config = dict(
    n_layer=13,
    d_mlp=768,
    vocab_size=2048,
    norm_place='pre',
    rope_base=10000.0,
    parallel_block=False,
    optimizer='muon_variant',
    schedule='wsd',
    batch_tokens=131072,
    seq_len=1024,
)
Each number is 200 + 20 x the weight over its row's rms, rounded and kept within 0 to 999. Layers, rows and columns count from 0. The size before them is the row's rms in percent of the matrix's.

# layer 10 attention output, 224x256, rms 0.214, rows 0-99, columns 192-223
098,154,204,194,220,251,182,222,229,227,216,200,204,181,169,188,192,200,192,172,211,229,238,183,206,181,172,182,224,212,241,254,218
105,223,195,194,163,237,191,208,204,157,165,195,235,189,196,190,224,199,174,187,179,229,212,178,178,213,205,176,219,182,228,215,203
100,243,215,243,200,253,249,219,199,159,266,203,249,165,203,164,233,180,188,194,242,196,230,222,209,232,203,179,187,203,208,210,221
103,211,235,215,180,173,154,163,187,181,228,188,205,222,213,207,196,178,203,187,218,184,197,198,168,188,214,189,207,195,193,168,184
107,179,183,259,215,193,210,191,145,201,253,254,207,223,180,258,197,187,184,211,208,214,227,210,177,242,232,242,210,182,174,205,220
098,207,211,173,234,171,168,204,198,210,207,203,199,194,210,153,224,203,158,181,171,210,235,226,193,174,203,260,194,173,165,193,217
098,181,194,168,174,214,227,195,184,192,218,174,213,204,182,194,191,195,195,170,186,203,170,211,205,260,229,231,163,187,219,179,180
133,201,199,199,174,211,217,202,213,214,181,163,226,207,217,208,195,191,208,225,215,231,192,200,202,212,191,203,199,174,200,153,209
094,165,226,182,220,214,189,199,224,208,204,222,172,229,181,210,186,230,215,189,197,158,203,168,201,189,203,215,238,238,218,148,198
104,192,230,171,193,181,208,217,202,187,201,218,168,212,193,138,228,192,192,204,175,218,200,167,228,206,237,179,235,220,203,186,165
100,191,227,207,182,161,199,173,205,244,268,144,191,193,200,216,186,216,189,201,195,225,160,218,182,185,223,195,166,178,189,208,202
101,198,186,187,200,205,245,234,219,182,195,205,198,202,183,239,201,177,185,163,247,199,194,226,199,165,194,188,159,192,224,190,207
098,208,237,146,211,166,207,179,211,232,220,160,223,195,230,192,213,212,203,208,208,193,231,210,209,209,260,173,225,170,234,198,159
098,205,214,223,165,204,210,231,200,180,172,253,165,184,217,200,215,182,213,206,217,160,190,198,189,177,177,191,216,160,203,225,140
098,192,205,182,222,200,234,178,230,176,225,161,166,219,177,215,204,180,183,208,239,198,222,222,192,191,178,183,189,193,191,177,242
095,169,258,158,203,204,213,184,188,201,245,205,163,211,231,193,156,214,179,197,202,194,225,194,242,173,203,215,217,235,197,155,219
090,202,172,211,231,189,230,168,207,203,234,189,233,224,212,211,193,148,223,223,192,194,192,207,220,222,202,217,252,188,209,244,179
092,229,200,205,197,197,223,207,253,222,199,196,166,210,164,152,207,213,225,201,198,195,222,183,160,153,222,196,213,173,197,235,237
106,172,198,155,207,207,189,209,199,198,232,230,160,198,226,223,200,206,211,237,195,198,246,187,196,193,177,207,206,187,199,207,206
097,221,128,185,241,189,195,180,213,169,215,194,194,194,191,190,245,184,185,175,187,197,200,186,182,224,180,198,194,184,246,232,164
094,192,215,220,204,234,192,208,227,215,209,227,234,224,204,190,180,205,205,203,219,194,217,211,219,227,193,192,218,207,198,248,165
108,211,214,187,190,189,212,211,174,198,224,143,177,232,213,223,198,202,224,223,213,185,159,231,215,210,216,240,216,222,199,209,197
096,230,220,212,151,162,221,200,203,201,190,215,184,182,201,209,160,165,223,179,196,206,162,208,209,205,234,162,229,194,206,193,230
103,194,214,228,211,219,191,205,203,213,177,182,185,202,230,192,162,254,208,195,199,160,207,193,157,192,192,208,207,205,244,218,198
096,239,185,189,184,212,206,222,167,187,145,213,215,201,211,188,200,182,152,226,215,201,184,235,200,176,199,165,135,186,208,256,243
100,225,186,180,210,183,186,235,206,225,203,150,211,206,197,183,214,215,176,189,212,189,273,187,172,140,204,208,196,180,184,172,177
102,225,204,227,151,188,237,224,230,170,197,201,195,208,221,169,184,198,169,231,238,153,205,214,229,198,160,186,175,206,211,187,214
098,206,182,160,177,169,221,217,206,147,189,210,226,192,228,202,176,199,220,188,222,188,201,226,172,157,166,197,260,177,196,221,187
106,213,180,201,208,139,180,238,208,214,194,153,211,178,221,208,224,271,187,177,241,216,243,223,179,204,192,182,220,191,198,261,201
098,187,184,234,227,172,177,217,197,178,168,237,212,192,217,198,221,223,213,179,227,224,184,211,193,233,214,159,241,223,229,187,190
097,191,173,192,228,220,202,221,156,228,188,191,183,187,183,180,215,180,239,245,233,211,240,211,197,207,189,233,185,214,235,191,216
101,211,219,191,162,230,209,206,165,212,180,211,185,199,215,174,168,199,214,216,208,206,191,206,217,193,238,237,195,197,165,175,188
093,163,185,232,203,181,163,230,225,172,206,234,220,214,198,228,240,163,230,213,229,195,252,226,213,196,169,205,203,182,229,236,211
097,202,252,157,205,190,242,248,172,235,181,217,242,205,167,194,238,192,191,208,224,227,224,252,189,205,191,174,181,162,180,230,225
096,184,194,234,244,216,229,223,205,132,169,166,222,203,187,176,171,195,228,223,192,204,211,213,171,201,186,250,203,183,179,204,184
091,201,234,217,198,188,159,197,178,193,188,181,173,205,190,191,191,210,188,215,188,222,207,192,213,214,214,217,235,236,172,203,216
092,189,176,200,219,178,195,147,191,170,179,188,210,208,179,206,162,146,197,206,249,210,225,182,195,239,227,230,197,190,224,204,196
104,205,212,234,208,197,191,220,213,193,215,207,208,181,213,220,203,226,174,197,227,184,219,198,198,185,180,194,175,181,231,178,176
102,225,183,221,174,198,218,181,187,192,167,187,206,175,194,187,231,188,197,221,205,152,159,156,153,189,224,233,214,191,177,222,239
108,193,223,220,195,213,174,175,211,174,195,178,209,202,149,186,229,212,230,236,219,240,185,250,214,209,215,176,228,196,211,183,237
113,197,222,185,226,208,205,201,207,177,201,247,178,208,216,196,171,176,150,203,191,191,177,187,171,197,202,194,189,202,235,186,224
110,213,202,226,190,209,221,181,155,212,242,198,218,247,179,170,207,225,183,193,212,204,213,209,251,201,198,190,186,203,183,211,151
113,210,194,213,146,161,203,197,195,231,235,215,222,160,209,193,196,169,195,211,189,224,266,184,194,184,191,192,214,202,188,175,186
098,200,231,142,221,234,166,203,229,195,221,194,192,234,203,193,186,192,214,224,197,194,163,171,176,211,188,172,211,215,168,200,193
104,204,173,180,235,236,215,188,201,193,202,204,149,199,244,191,166,202,177,220,168,204,202,211,183,241,154,219,196,174,199,209,165
108,238,223,198,172,203,227,212,225,221,183,237,174,168,205,213,180,203,260,130,204,229,181,199,175,195,198,215,179,190,168,197,199
102,196,200,196,192,194,186,200,158,187,181,160,212,215,181,215,242,193,214,191,196,172,251,179,182,200,195,241,213,216,163,163,204
096,218,223,217,177,205,204,253,184,184,203,186,181,216,164,218,229,206,188,177,157,214,185,205,206,159,208,180,162,192,166,229,213
089,201,189,199,188,194,229,170,194,206,210,186,175,175,157,193,190,221,238,175,229,176,224,218,195,207,202,248,248,188,224,218,172
101,231,198,192,195,173,166,212,198,207,234,212,248,216,180,163,213,174,196,192,235,191,201,208,191,200,212,205,208,221,203,192,194
101,187,198,198,183,212,162,237,200,195,185,198,183,189,199,208,165,231,170,202,204,207,209,217,222,193,211,143,212,212,207,182,209
102,214,200,185,208,176,206,208,178,177,271,201,239,240,216,224,182,206,166,207,205,231,180,212,234,190,177,211,191,192,209,197,223
106,186,178,185,207,172,175,225,229,235,188,198,200,203,254,216,183,192,238,218,234,240,217,196,213,189,167,181,186,241,207,187,195
098,189,201,200,233,217,231,222,212,196,226,155,171,214,191,232,215,217,231,198,186,229,198,236,206,144,242,218,176,229,157,210,190
099,184,202,180,168,220,212,192,189,191,212,212,264,182,192,178,206,189,222,205,204,217,242,217,195,189,169,229,235,225,184,169,213
119,207,188,191,175,189,211,159,160,206,226,218,152,200,221,207,222,200,183,169,218,216,199,196,183,204,183,165,173,191,171,163,200
090,222,231,220,203,170,200,207,181,229,208,154,187,183,185,210,196,176,180,196,172,229,205,226,165,219,203,197,165,178,199,204,220
095,227,195,195,163,190,206,188,211,232,201,215,205,201,255,201,196,234,217,204,203,244,206,173,222,234,203,179,209,211,197,220,224
099,180,223,173,198,191,170,196,200,185,155,213,244,200,223,189,185,202,186,193,225,231,206,198,209,218,188,186,213,200,172,197,211
097,222,218,201,178,207,226,250,206,216,247,184,234,195,215,150,209,220,219,195,194,186,218,210,210,195,221,216,181,195,237,222,217
097,216,189,191,219,170,183,194,227,203,244,209,195,256,194,199,226,231,212,197,177,200,231,189,267,225,191,197,221,178,210,152,245
095,194,181,178,186,198,182,178,217,188,221,221,150,199,169,228,176,182,152,180,227,192,179,170,181,184,209,227,219,225,214,185,206
088,228,197,211,217,213,216,192,184,233,249,226,244,231,231,207,208,218,206,193,189,219,147,207,192,202,241,209,196,199,228,202,216
101,204,175,215,178,153,196,213,196,214,246,211,201,194,220,215,183,244,214,191,177,140,264,174,185,179,162,178,181,209,224,211,153
096,179,231,184,231,183,193,179,185,184,203,209,214,188,155,209,168,168,187,194,183,201,175,202,196,236,183,222,221,240,252,183,219
103,166,214,204,215,194,224,243,249,195,183,190,209,221,212,179,210,207,194,214,190,174,185,203,141,194,212,215,201,209,204,189,184
089,209,175,209,234,179,202,214,186,225,163,173,229,182,228,192,242,188,163,200,226,207,203,190,221,181,204,249,195,168,181,211,193
106,157,199,175,225,174,228,237,187,207,222,169,171,225,201,189,221,200,190,247,232,195,184,206,205,172,207,219,162,205,172,143,196
110,189,219,178,190,225,183,205,224,194,202,175,189,172,177,183,204,233,203,207,232,204,223,184,219,184,172,233,158,235,175,194,164
101,166,229,207,210,235,207,183,213,184,197,180,218,217,224,221,186,157,191,185,171,205,214,184,157,183,200,229,162,145,247,212,215
111,221,148,211,147,251,196,210,217,213,180,231,149,208,180,200,231,212,176,203,222,211,190,227,206,146,185,209,197,187,230,168,208
098,206,197,193,186,218,180,188,209,232,195,183,210,196,181,245,178,188,196,225,222,177,197,207,209,235,208,194,178,226,173,157,207
101,195,204,226,206,196,190,188,223,212,220,226,214,167,213,205,178,200,196,173,232,237,197,224,207,147,217,219,232,189,206,223,248
094,215,136,194,220,219,196,222,184,235,213,190,171,200,192,220,179,176,162,207,192,182,197,210,196,185,191,212,219,189,167,264,239
106,222,195,187,191,188,232,217,173,209,219,210,186,211,205,213,168,195,219,187,199,179,189,197,161,209,236,232,151,214,183,228,217
099,199,187,231,195,153,205,196,231,214,190,236,164,227,210,198,191,195,186,183,180,192,216,207,222,220,172,167,187,234,217,201,159
102,210,190,234,210,221,182,175,183,226,202,223,199,213,154,197,219,214,244,212,200,215,220,209,196,178,215,222,184,170,207,233,217
094,183,169,183,188,202,180,195,162,193,178,158,211,230,206,181,187,180,186,199,209,243,206,215,188,205,201,174,181,196,183,205,196
097,180,215,222,209,170,192,212,213,210,193,203,210,177,244,176,152,187,213,256,170,198,194,243,194,190,229,191,224,224,192,248,199
090,213,194,172,207,232,228,201,173,196,185,184,196,216,217,229,192,178,195,188,194,246,238,223,212,232,194,194,184,199,250,196,218
097,204,202,199,224,181,150,174,197,229,175,209,235,190,218,207,220,229,211,203,222,192,200,217,233,215,190,204,176,160,185,202,186
100,231,216,191,176,178,204,171,161,196,231,225,212,163,183,204,214,212,182,201,206,189,186,199,209,191,208,220,174,182,212,203,159
107,204,180,212,162,233,212,234,203,160,214,193,225,200,201,220,239,189,202,186,219,202,205,165,189,158,223,225,170,227,176,174,189
104,233,194,180,186,222,196,215,246,205,227,184,229,164,273,175,180,213,221,218,225,228,197,158,190,168,225,202,216,197,169,194,205
092,228,181,210,202,237,214,209,224,191,225,224,165,225,216,182,200,198,196,218,149,201,172,189,209,199,198,197,223,189,232,178,206
111,206,185,161,210,186,154,223,200,197,202,211,188,171,250,197,182,199,213,202,192,177,220,198,192,249,197,186,200,197,219,227,205
084,234,197,230,225,251,223,192,205,205,220,205,209,170,197,196,143,197,176,187,209,215,234,151,198,206,208,209,213,193,202,218,189
096,200,187,204,200,177,175,209,180,217,197,168,192,186,156,197,194,155,173,224,224,158,197,177,172,184,238,182,202,239,216,233,225
095,191,188,224,219,211,187,193,200,224,200,186,191,186,213,217,250,212,187,204,198,176,202,238,200,185,255,189,165,168,250,227,207
100,228,193,224,212,174,170,225,163,163,212,196,224,154,201,181,196,198,191,168,175,198,202,190,221,199,214,218,251,168,172,203,262
094,204,227,206,202,190,212,213,172,249,191,235,189,205,174,197,194,198,173,224,202,226,204,216,232,222,218,166,181,240,236,191,171
091,183,202,191,198,176,193,178,208,186,196,195,249,204,176,228,180,208,221,195,182,206,197,215,181,189,181,198,210,198,223,168,237
106,194,221,184,184,204,262,229,197,221,184,253,200,173,214,233,186,200,209,159,142,214,214,193,219,210,213,246,180,201,217,192,226
109,238,228,200,161,170,198,165,224,205,208,196,165,216,209,184,212,189,208,162,209,192,181,200,206,190,192,227,212,153,214,195,203
105,186,182,202,194,194,208,197,222,195,188,181,206,225,238,228,221,188,160,195,194,225,229,194,211,172,178,167,229,185,195,186,199
100,208,205,240,204,187,181,216,151,206,175,211,174,218,188,162,173,223,175,218,243,217,179,191,182,182,221,153,200,181,200,194,193
107,205,179,218,208,206,196,225,195,182,230,177,160,172,198,162,198,210,172,231,167,213,219,188,211,175,230,233,262,231,221,221,186
102,186,210,206,215,224,153,252,169,207,224,166,161,175,196,161,247,190,193,215,194,214,179,216,218,180,182,175,206,209,195,202,228
104,209,212,203,197,223,189,179,233,200,218,187,195,188,186,199,206,195,235,186,190,192,175,223,221,179,196,218,193,210,225,176,209
098,232,204,198,212,167,196,223,176,196,201,189,193,185,200,165,182,238,229,206,196,230,178,231,198,211,204,216,230,203,245,179,196